Weights of a small GPT-style language model, trained from scratch on English Wikipedia.
Architecture: no biases in attention or MLP, attention sinks.
Training: a variant of Muon for these matrices, 5861 steps.
Each number is 128 + 32 x the weight over the matrix's rms, rounded and kept within 0 to 255. Layers, rows and columns count from 0.

# layer 3 attention output (transposed), 256x256, rms 0.132, rows 4-9, columns 0-255
[[135 122  99 126 146 145 109 158 192 152 121 122  83 135 136 143 123  77  73  82 182  99  49 119  83 110 192 146 176 116  79 116 137  90 154 119 128 165 131 118 129 155 148  88 100 146  72 105 145 150 135 157 135 163 130 131  63  65  82  99 122  68 132 150  78 117  55 122 105  76 190 153 154 107  97 135  99 129 131 129 124 130 147  66  93 133 116 152  97 212 108 149 131 149 188 184 112 149 150 164  81  91 165 130 110 155 104 156 120 193 152 141  97 125 110 122 132 106 101 148 170  77 121 161 150 140 135 179 112 166  94 125  89 156 118  89 117 138 113 205 104 131 153 161 183 131 170  84 129 129  85 137  71 161 143 131  97  82 147 124  92  84 149 124 125 147 123 131 118 106 131 118 124 181 124 121 127 136  91 168 164 162  79 120 123 147 146 101 118 141 134 106  87  73 102 179  85 169 116 170  87 160 181  49 187 141 110 150 113  90 130 136 131 161  65 114 153 122 106 136 126 107 173 172  88 156 104 127 126  99 140 154  85 192  52 151 161 177 107 111 156  94 156  84 146 105 174 163 127 135 151 131  97  96  92 178]
 [118 202  99  58 157 135 162 190  68 102 126 123 109 112  95 147 136 166 100 115 144 150 116 179 209  89 138 110  67 137 117 120  94 110 159 198 115 134  87 147 118 114 147 192 136 145 192 156 145 156 148 156 169 150 172  76 147 176 118 124 117 158 138 170  93 126  99 114 135 109 143 137 161 170 100 178 175  73 123 153 117 108 128 124 130 111 162  75  46 134 158 120 104 140  97 181 117 116 144 199  87 167 104 185 191  87 110 117 158 147 108 142 173 135 130  90 105 111 155  85 140 100 148 148  83 165  85 102 108 115  95 115 128 131 102  82 154 187 190  91 101  96 130 124 141 172 186 133 119 142 101 136  68  99 154 134 103 140 115 119 139 184 124  57 213 189 150 105 136 112 139 159  85 135 153 102 102 107 134 173 121 130  86 107 130 123  76 165 170  76 127 161 158 102 108  87 143 118 132 133  77  92 112 172 127 164 156  74 141 177 127 128 135 122 117 133 169 164  70 203 117 123 131 161 122 101 130 112  92 109 149 144 177 153 141 129 136 168 184  84  79  80 176 136  89 140 148 117 170  67  83  99 144 112 139 131]
 [148 142  94 152 146 110 154 146 131 153 147 171  98 152 164 121 105 135 109 129  93  80 105  95  76 143  92 119 128 154  73 196 148 105 127 167 125 107 186  76 111 155 156 109 137 154 110 151 124 123  90 163 150 139 106 168 107 113 158  70 155 142 141  97 122 107 101  99  98 136 124 133 147 162 151 107 148  73 139 111  89  94 130  71 115 134 144 154 129 161 107 112  99 130 136 151 129 155 117  92 121 112  52 124 195  96 137 119 100 174 114 161  62 179  97 130 150 123 127 138 143 187  43 131 120 145 101 110 123 159 146 155 120 127 157 136 138 137  97 147 166 117 147 108 110  94  89 136  99 119 132 152 103  80 123 117 159 134 106 200 173 112  82 112 177  82 140 132 135 143 102  60 127  87 128  90 133 104 133 121 126  93 121  75 160 153 153  92 128 153 111 101 137 129 100 134 139 117 115 118 143 192 164 170 128  82  31 174 126 117 109 153  98 166 130 150 124  93 143 114  95 109  98 127 111 128 108 134 118  71  57 114 124 137  87 143  87 128  96 106 123 118 135 166 163 116 200 150 148 117 107 132 124  99 169  80]
 [117 153 127  84 149  75 129 119 117 148 108 156  91 108 122 163 125 106  64 100  47 141 106 114 120 165 121 162 130 142 193 106 157 125 136 190 103 160  74 176 162 109 147 107 150  76 166 184  94 113 117 134 119 117 117 159  55 146 120 170 124 121  71 125 113  65 142 136 109 154  94 185 106 126 132 148 122 139 112 143 167 174  92 106 125 175  98 140 146 142 129 177 143 128 133 142 139 143  86 106 146 147 109  71 161 136  96 110 103 159 172  39  74 105 151 180 128 140 111 118 149 154 143  64 198 141 138  93 151  97 141 145 137 107 150  87 145 137  76 130 113 122 109 112 118  95 190  84 144 161 179 132 138 144 133 121 143 167 159 133 148 116 139  77 117 103 139 157 153 163 158 122 152 146 155 191 174 130 113 149 132 124 155 142 122 185 174  78  80 179 145 144 148 187 149  87 141 185 126 139  91 173 126 146 154 138  42 150 153 125  93 112  82 123 181 102 137 173 158  97 144 168 117  80 144 153  64 146 105 132  60 144 134 143 125  79 152 161 122 100  97 106 124 133 171 103  90 142 160  85 141 100 131 113 129  73]
 [ 78 167 128  81 156 122 165 111 120 162 135 143 172 125 170 160 143 103 104 152  91 142 103  81 209 180  54 100 135 136  98 102 127  74 109 171  94 173 100  66 112 114  97 112 142  86  99 113 146 139 154 165 180 152 112 108 105 107 104 154 101  70 109 114  96 108  98 168 140 118  50  95 122  89 160  96 163 154  91  90 138 168 148 136 151 124 146 165 184 148 144 190 127 191 117 133 151 100 108 148  86  90  94 124 148 157  67  73  73 101 137 150 117 130 165  77 138 135 163 123 221 118 118 173 119 131 126 137 179 137  99  81 165 152 162  77 133 137  66 114  74 123  97 148 135 150 140 146 113  97  92  95  93 149 116 103  94 149 131  94  77 146 120 173 115 144 138 158  26 126 125  93 156 159 134 121 159 118 174 156 216  46 107 147 132 118 132  86 141 106 166 190 116 130 143 117  86 123 111 145 154 120 126  90 126 158 139 101 151 101 175 148 156  93 114 101 103 114 162 147  74  99 159 138 138  96 103 112 125 120 157 182 175 131 147 167 150 152 152 120  95 172 105 126 169 141  86 174 168 173 141  77 189 118 119  93]
 [185 100 160 135 111 130  99 131 120 125 151 103 152 121 145 159  80  96 185 112 122 113 171 181 128 105 120 132  62 138 151 115 108  99 133 198 109 106 108 158 119 152 116 114 155 115 149 135 178  86 133 105  91 113 191 160 123 180 121 114 161  92 115 167 122 174 248 148 152 161 122  81 116 152 213 123 116 166 198 139 132 138 108 115 109 121 136 147 127 135 117  89 152 111 153 116 133 103 164 118 133 108 170  96 156 112 152  96 124  87 115 177 120 175 183  72 121 118 148 135 151 227 106  93 144 108 137 151 185 137 119 138 100 106  77 140  90 107 122 173 126  98 134 173 110 105 100  95 136 130  52 112 143 113  86 161 158 114  93 140 153 104 172 132  95 111 107 152 165 164 173 128 115 150  95 116 165 175 186 151  82 121 116 112 134 118 142 114 143 114 109 138 122  64 131  86 178 176 176 137 116 125  70 130 115 134 187  79 119  84 176 162 160 129 165  38 174 128 110 123 133 137 123 102 170 135  69 178 145 139  85  96 178 101 164 123 147  52 154 104 112  74 148 158 167 123 124 109 128 131 146 177  52 118  75 169]]
# layer 3 attention value, 256x256, rms 0.148, rows 5-10, columns 0-255
[[114 137 160 116  18 111 126 118 133 129  98 114 108 162 171  89 138 111 161 121 129 115 134 212  74 144 109 153 158 115 144  86 101 166 152  61 143 158 137 110 159 169  98 142 126 130 118 146  92 131 105 133 118 133 122 144 150 125 109  88 151 114 118  97  95 150 159 186 175 173 170 184 217 125 197 104 131 147 139  90 137 105 154 146 166 191 123 132 151  72 177 169 113 134 111 118 150 119 156  74 125 157 109 141 138 119 114 162 118 172 122 167 124 136 140  71 129 122 128 137 124 153 101 135  75  73 160 137 140 128 159 155 185 123 155 155  92  61 117 115  96 128 118 184 135 129 134 119 109 152 113 131  77 145 149 158 180 125  76 158 119 117  97 100 128 114 150 142 169 122 136 112 106 124 149 123 124 130 124 109 155 127 140 124  93 100 163 137  87 100 111 109 136  99 160 120 161 131  91 139 137 123 163  85 138 115 156 150 138 105 120 128 165 133 131 120  74 137 133  70 149  63 187 165 112 187 133  86 107 166 124 132 116 181 138 168  62 192 124 124  78 136 108 127 106 128 103 111 144 178 147 122 121 114 105  73]
 [108 196 196 111 124 145  92 102 165 106 109 139  99 117 110 124 111 130 167 122 172 136 116  43 106 154 156 104 118  85 157 108 120  99 159  74 133 136 122 129 143 143 115 128 183 196 164 112 123 137 171 137  85 149 168  98 143 131  98 113 135 142 104 183 130 104 131 103 130  76 166 146 152  70  32 111  99 152 139 127 142 139 139 145 111  74 118  83 168  69 169 156 123 136 156 118 183 128 135 169 127 147 183 108  91 107 112 118 164 134 114 147 172 177 112 156  95 128 106 121  97 137 141  89 120 133 123 123 160 149 111 102 119 181  77 142 167 132 141 101  87 126  52 159 120  93 140 145 116 119 202 119 144  54 167 109 108 127 138 130 114  81 164 107 123 128  93 137 148  69 116 218 122 173 148  87 174 179 128 134 137 130 103 122  94  87 192 105 101 113 130 140 139 184 136 110 109 194 103 113  96 135 137  84 136 127 150 115 157 196 108 112 166 117 153 147 137  76 125 174  93 156 112  92 167 137 154 197 157 154 121 148 114  97 142  97 163 124 105 118 129 118 150 103  94 111 125 114 139  98 129 109  63 135  90 128]
 [ 91 112 166  87  97 134 108 104 135 142 122 131 140 140 127 119 148 147 162 179 162 163  98  80 159  99 123 170 163 133 144 180 129 133 160 108 159 151 162 150 150 118 201  95 109 157 122 122  97 134 208 124 187 120 180 112 164  76 135  51  54 116 166 167 159  88 123  71 156 152  84 109 108 126  83 181 110 113 186 136 122 123 176 107 142 106 158 128  90 155 122  86 105  90 104 152 143 149 174 169 124 145 167 154 140 141 116 120 101 100 133 165  95 107 136 125 140 134 158 145 115 136 121 109  90 148  90 146 155 192 172 118 102 114 132 126 125 156 151 123 103 132 120 128 162 172 131  91 125 197 125 146 101 106  60 129 114 146 135 125  92 127 134 161 160 107 116 103 133 176  91  99 139 103 121 129 199  95 180 128  99 100 173 120 114 135 110 160 115 146  99 172  91 114  91 134 116 151 160 162  94  89 155 114  90  70 116 122 118 158 137  98 156 175  95 108 137  61  99 194 129 190 132 197  97 110 125 145 182 107  74 147  94  74 127 128 170 140 177 124 138 124 104 192 181  79 200 104 115  99 134 130 131 104 104 128]
 [168  81 100 208 124  68 123 189 151 131 117 157 100 129 152 112 150 138 127 193 129  96  73 135  91  86 123 168 127 140 178 122 143  75 131 155 113 149  96 132 180 141 179 122 123 146 161 113 109 179 154 124 149 154 156 110 201 138 167 107 137 119 102  64 180 131  87  85 168 131 124 136 129 115 140 169  83 114 132 126 127 111 132 116 140 147 146 137 125 135 137 151 145  80 150 127 118 160 159  95 115 131 117  45 139 150 198 138 154 109  87  92 116 127 173 145 147 145 115 102 110 107  64 159 105 205 135 148 147  77 148 147 145 126 142 125  93 126 127 118 157 188 163  93 122 153  90 120 116 162 166 108 130 127 155 141  93 118 152 132 187  68 161 122  95 197 156 122 164  93  99 127 155 122 134 156 138  44  91 131  63 171 143 134 164 138 125 170  86 110  71 155 112 182 104  94 119 144 147  89 118 124 100 152  84  75 171 140 133  75 124 130 102 119 106 123  62 124  93 125 160 148 123  63 158 127 123 116 151 139 112 185 100 103 123 131 116 158 136  79 176  95 105 150 188 120 150 141 148 166 143 152  89 142 142 142]
 [171  99 111 100 147  80 126 112 163 149  64 136 150 155  75 167  89 139 154 161 112 208 115 106 139 188 122 150 182 163  64 197  66 162 122 128 214 114 110 135  76  57 186 104  82 142 145  63 118 132 119 164 191  96 137 142 130 108  67 147 166 162 172 157 157 115  83 180 163 126 112 139 120  44 108 191 114  99  84 115 183 143 201 120 169 194  85 142 140  79  91 123  99 116 138  82 157 109 112 161 149 194  95 190  95  94 101 164 147 120 153 103 116 159  94 139 142 136 130 128 139  92 186 151 117 191 100 152 144 114  90 168 115 122 123 151 109 141 106 119 110 114 145 156 185 116 130 129 149 106 114 139 171 184 152 151  95 145 133  75 119  83  89 132 176  52 134 153  94 129  88  61 137 105  86 137 139 204 174 123 157 136 164 103 129 109 134 119 135 167 144 176  76 185 122 182 119 131 113 106 125  84 156 139 174 157 163 142  78 158 143 157  76  99 170 133  93 147 153 105 131 137 177 107  92 150 171 143 112  82 182 139  67 140 183  90  98 190 162 159 123 106  86 165 164 118 117  75 117 133 148 147  92 190 137 120]
 [162 101 174  66 122 150 133 163  73 163 123 108 100 140 169  91  95 126 140 102 159 201 114 158  97 130 104 140 124 139 160 150 120 113 145  96 143 103  86 118 137 121 144 173  71 172  59 149 135 143  95 166 186  99 157 146 197 146 116 190 166 167 172 128  79 105 124 141  76  93 129 119 152 144 124 153 158 107 180 112 158 142 182 123  75 164 139 104 164 155 126 229 109 171 121 141 106 129 151 161  85 166 116 105 122 110  79 176 140  94 167 170 143 134 172 129 136 102 146 103 124 117 132 187 132 118 136 212  93 236 147 144  85 131  38  96 213 143 154 133 152 130 179 138  99 154 105 166 192 107 113  95 152  94  43 122 145 112 136 147 113 122 139 121  81 134 175  77 134 113 197 161 164 138 102 170 125 179  83 133 115 126 146  95 116 115 132 135 125 121 126 138 142 199 160  78  65 184 149 138 126 118 149 109  73 145 149 127 139 138 116 106 169  73 125 107 101  91  94 119 111 212 182 144 131 125 124 146 141 132 117 155 112  80  67 167  87 137 163  78 132 128 121 141 195 102 103  58  69 103 150 109 142 104 118  67]]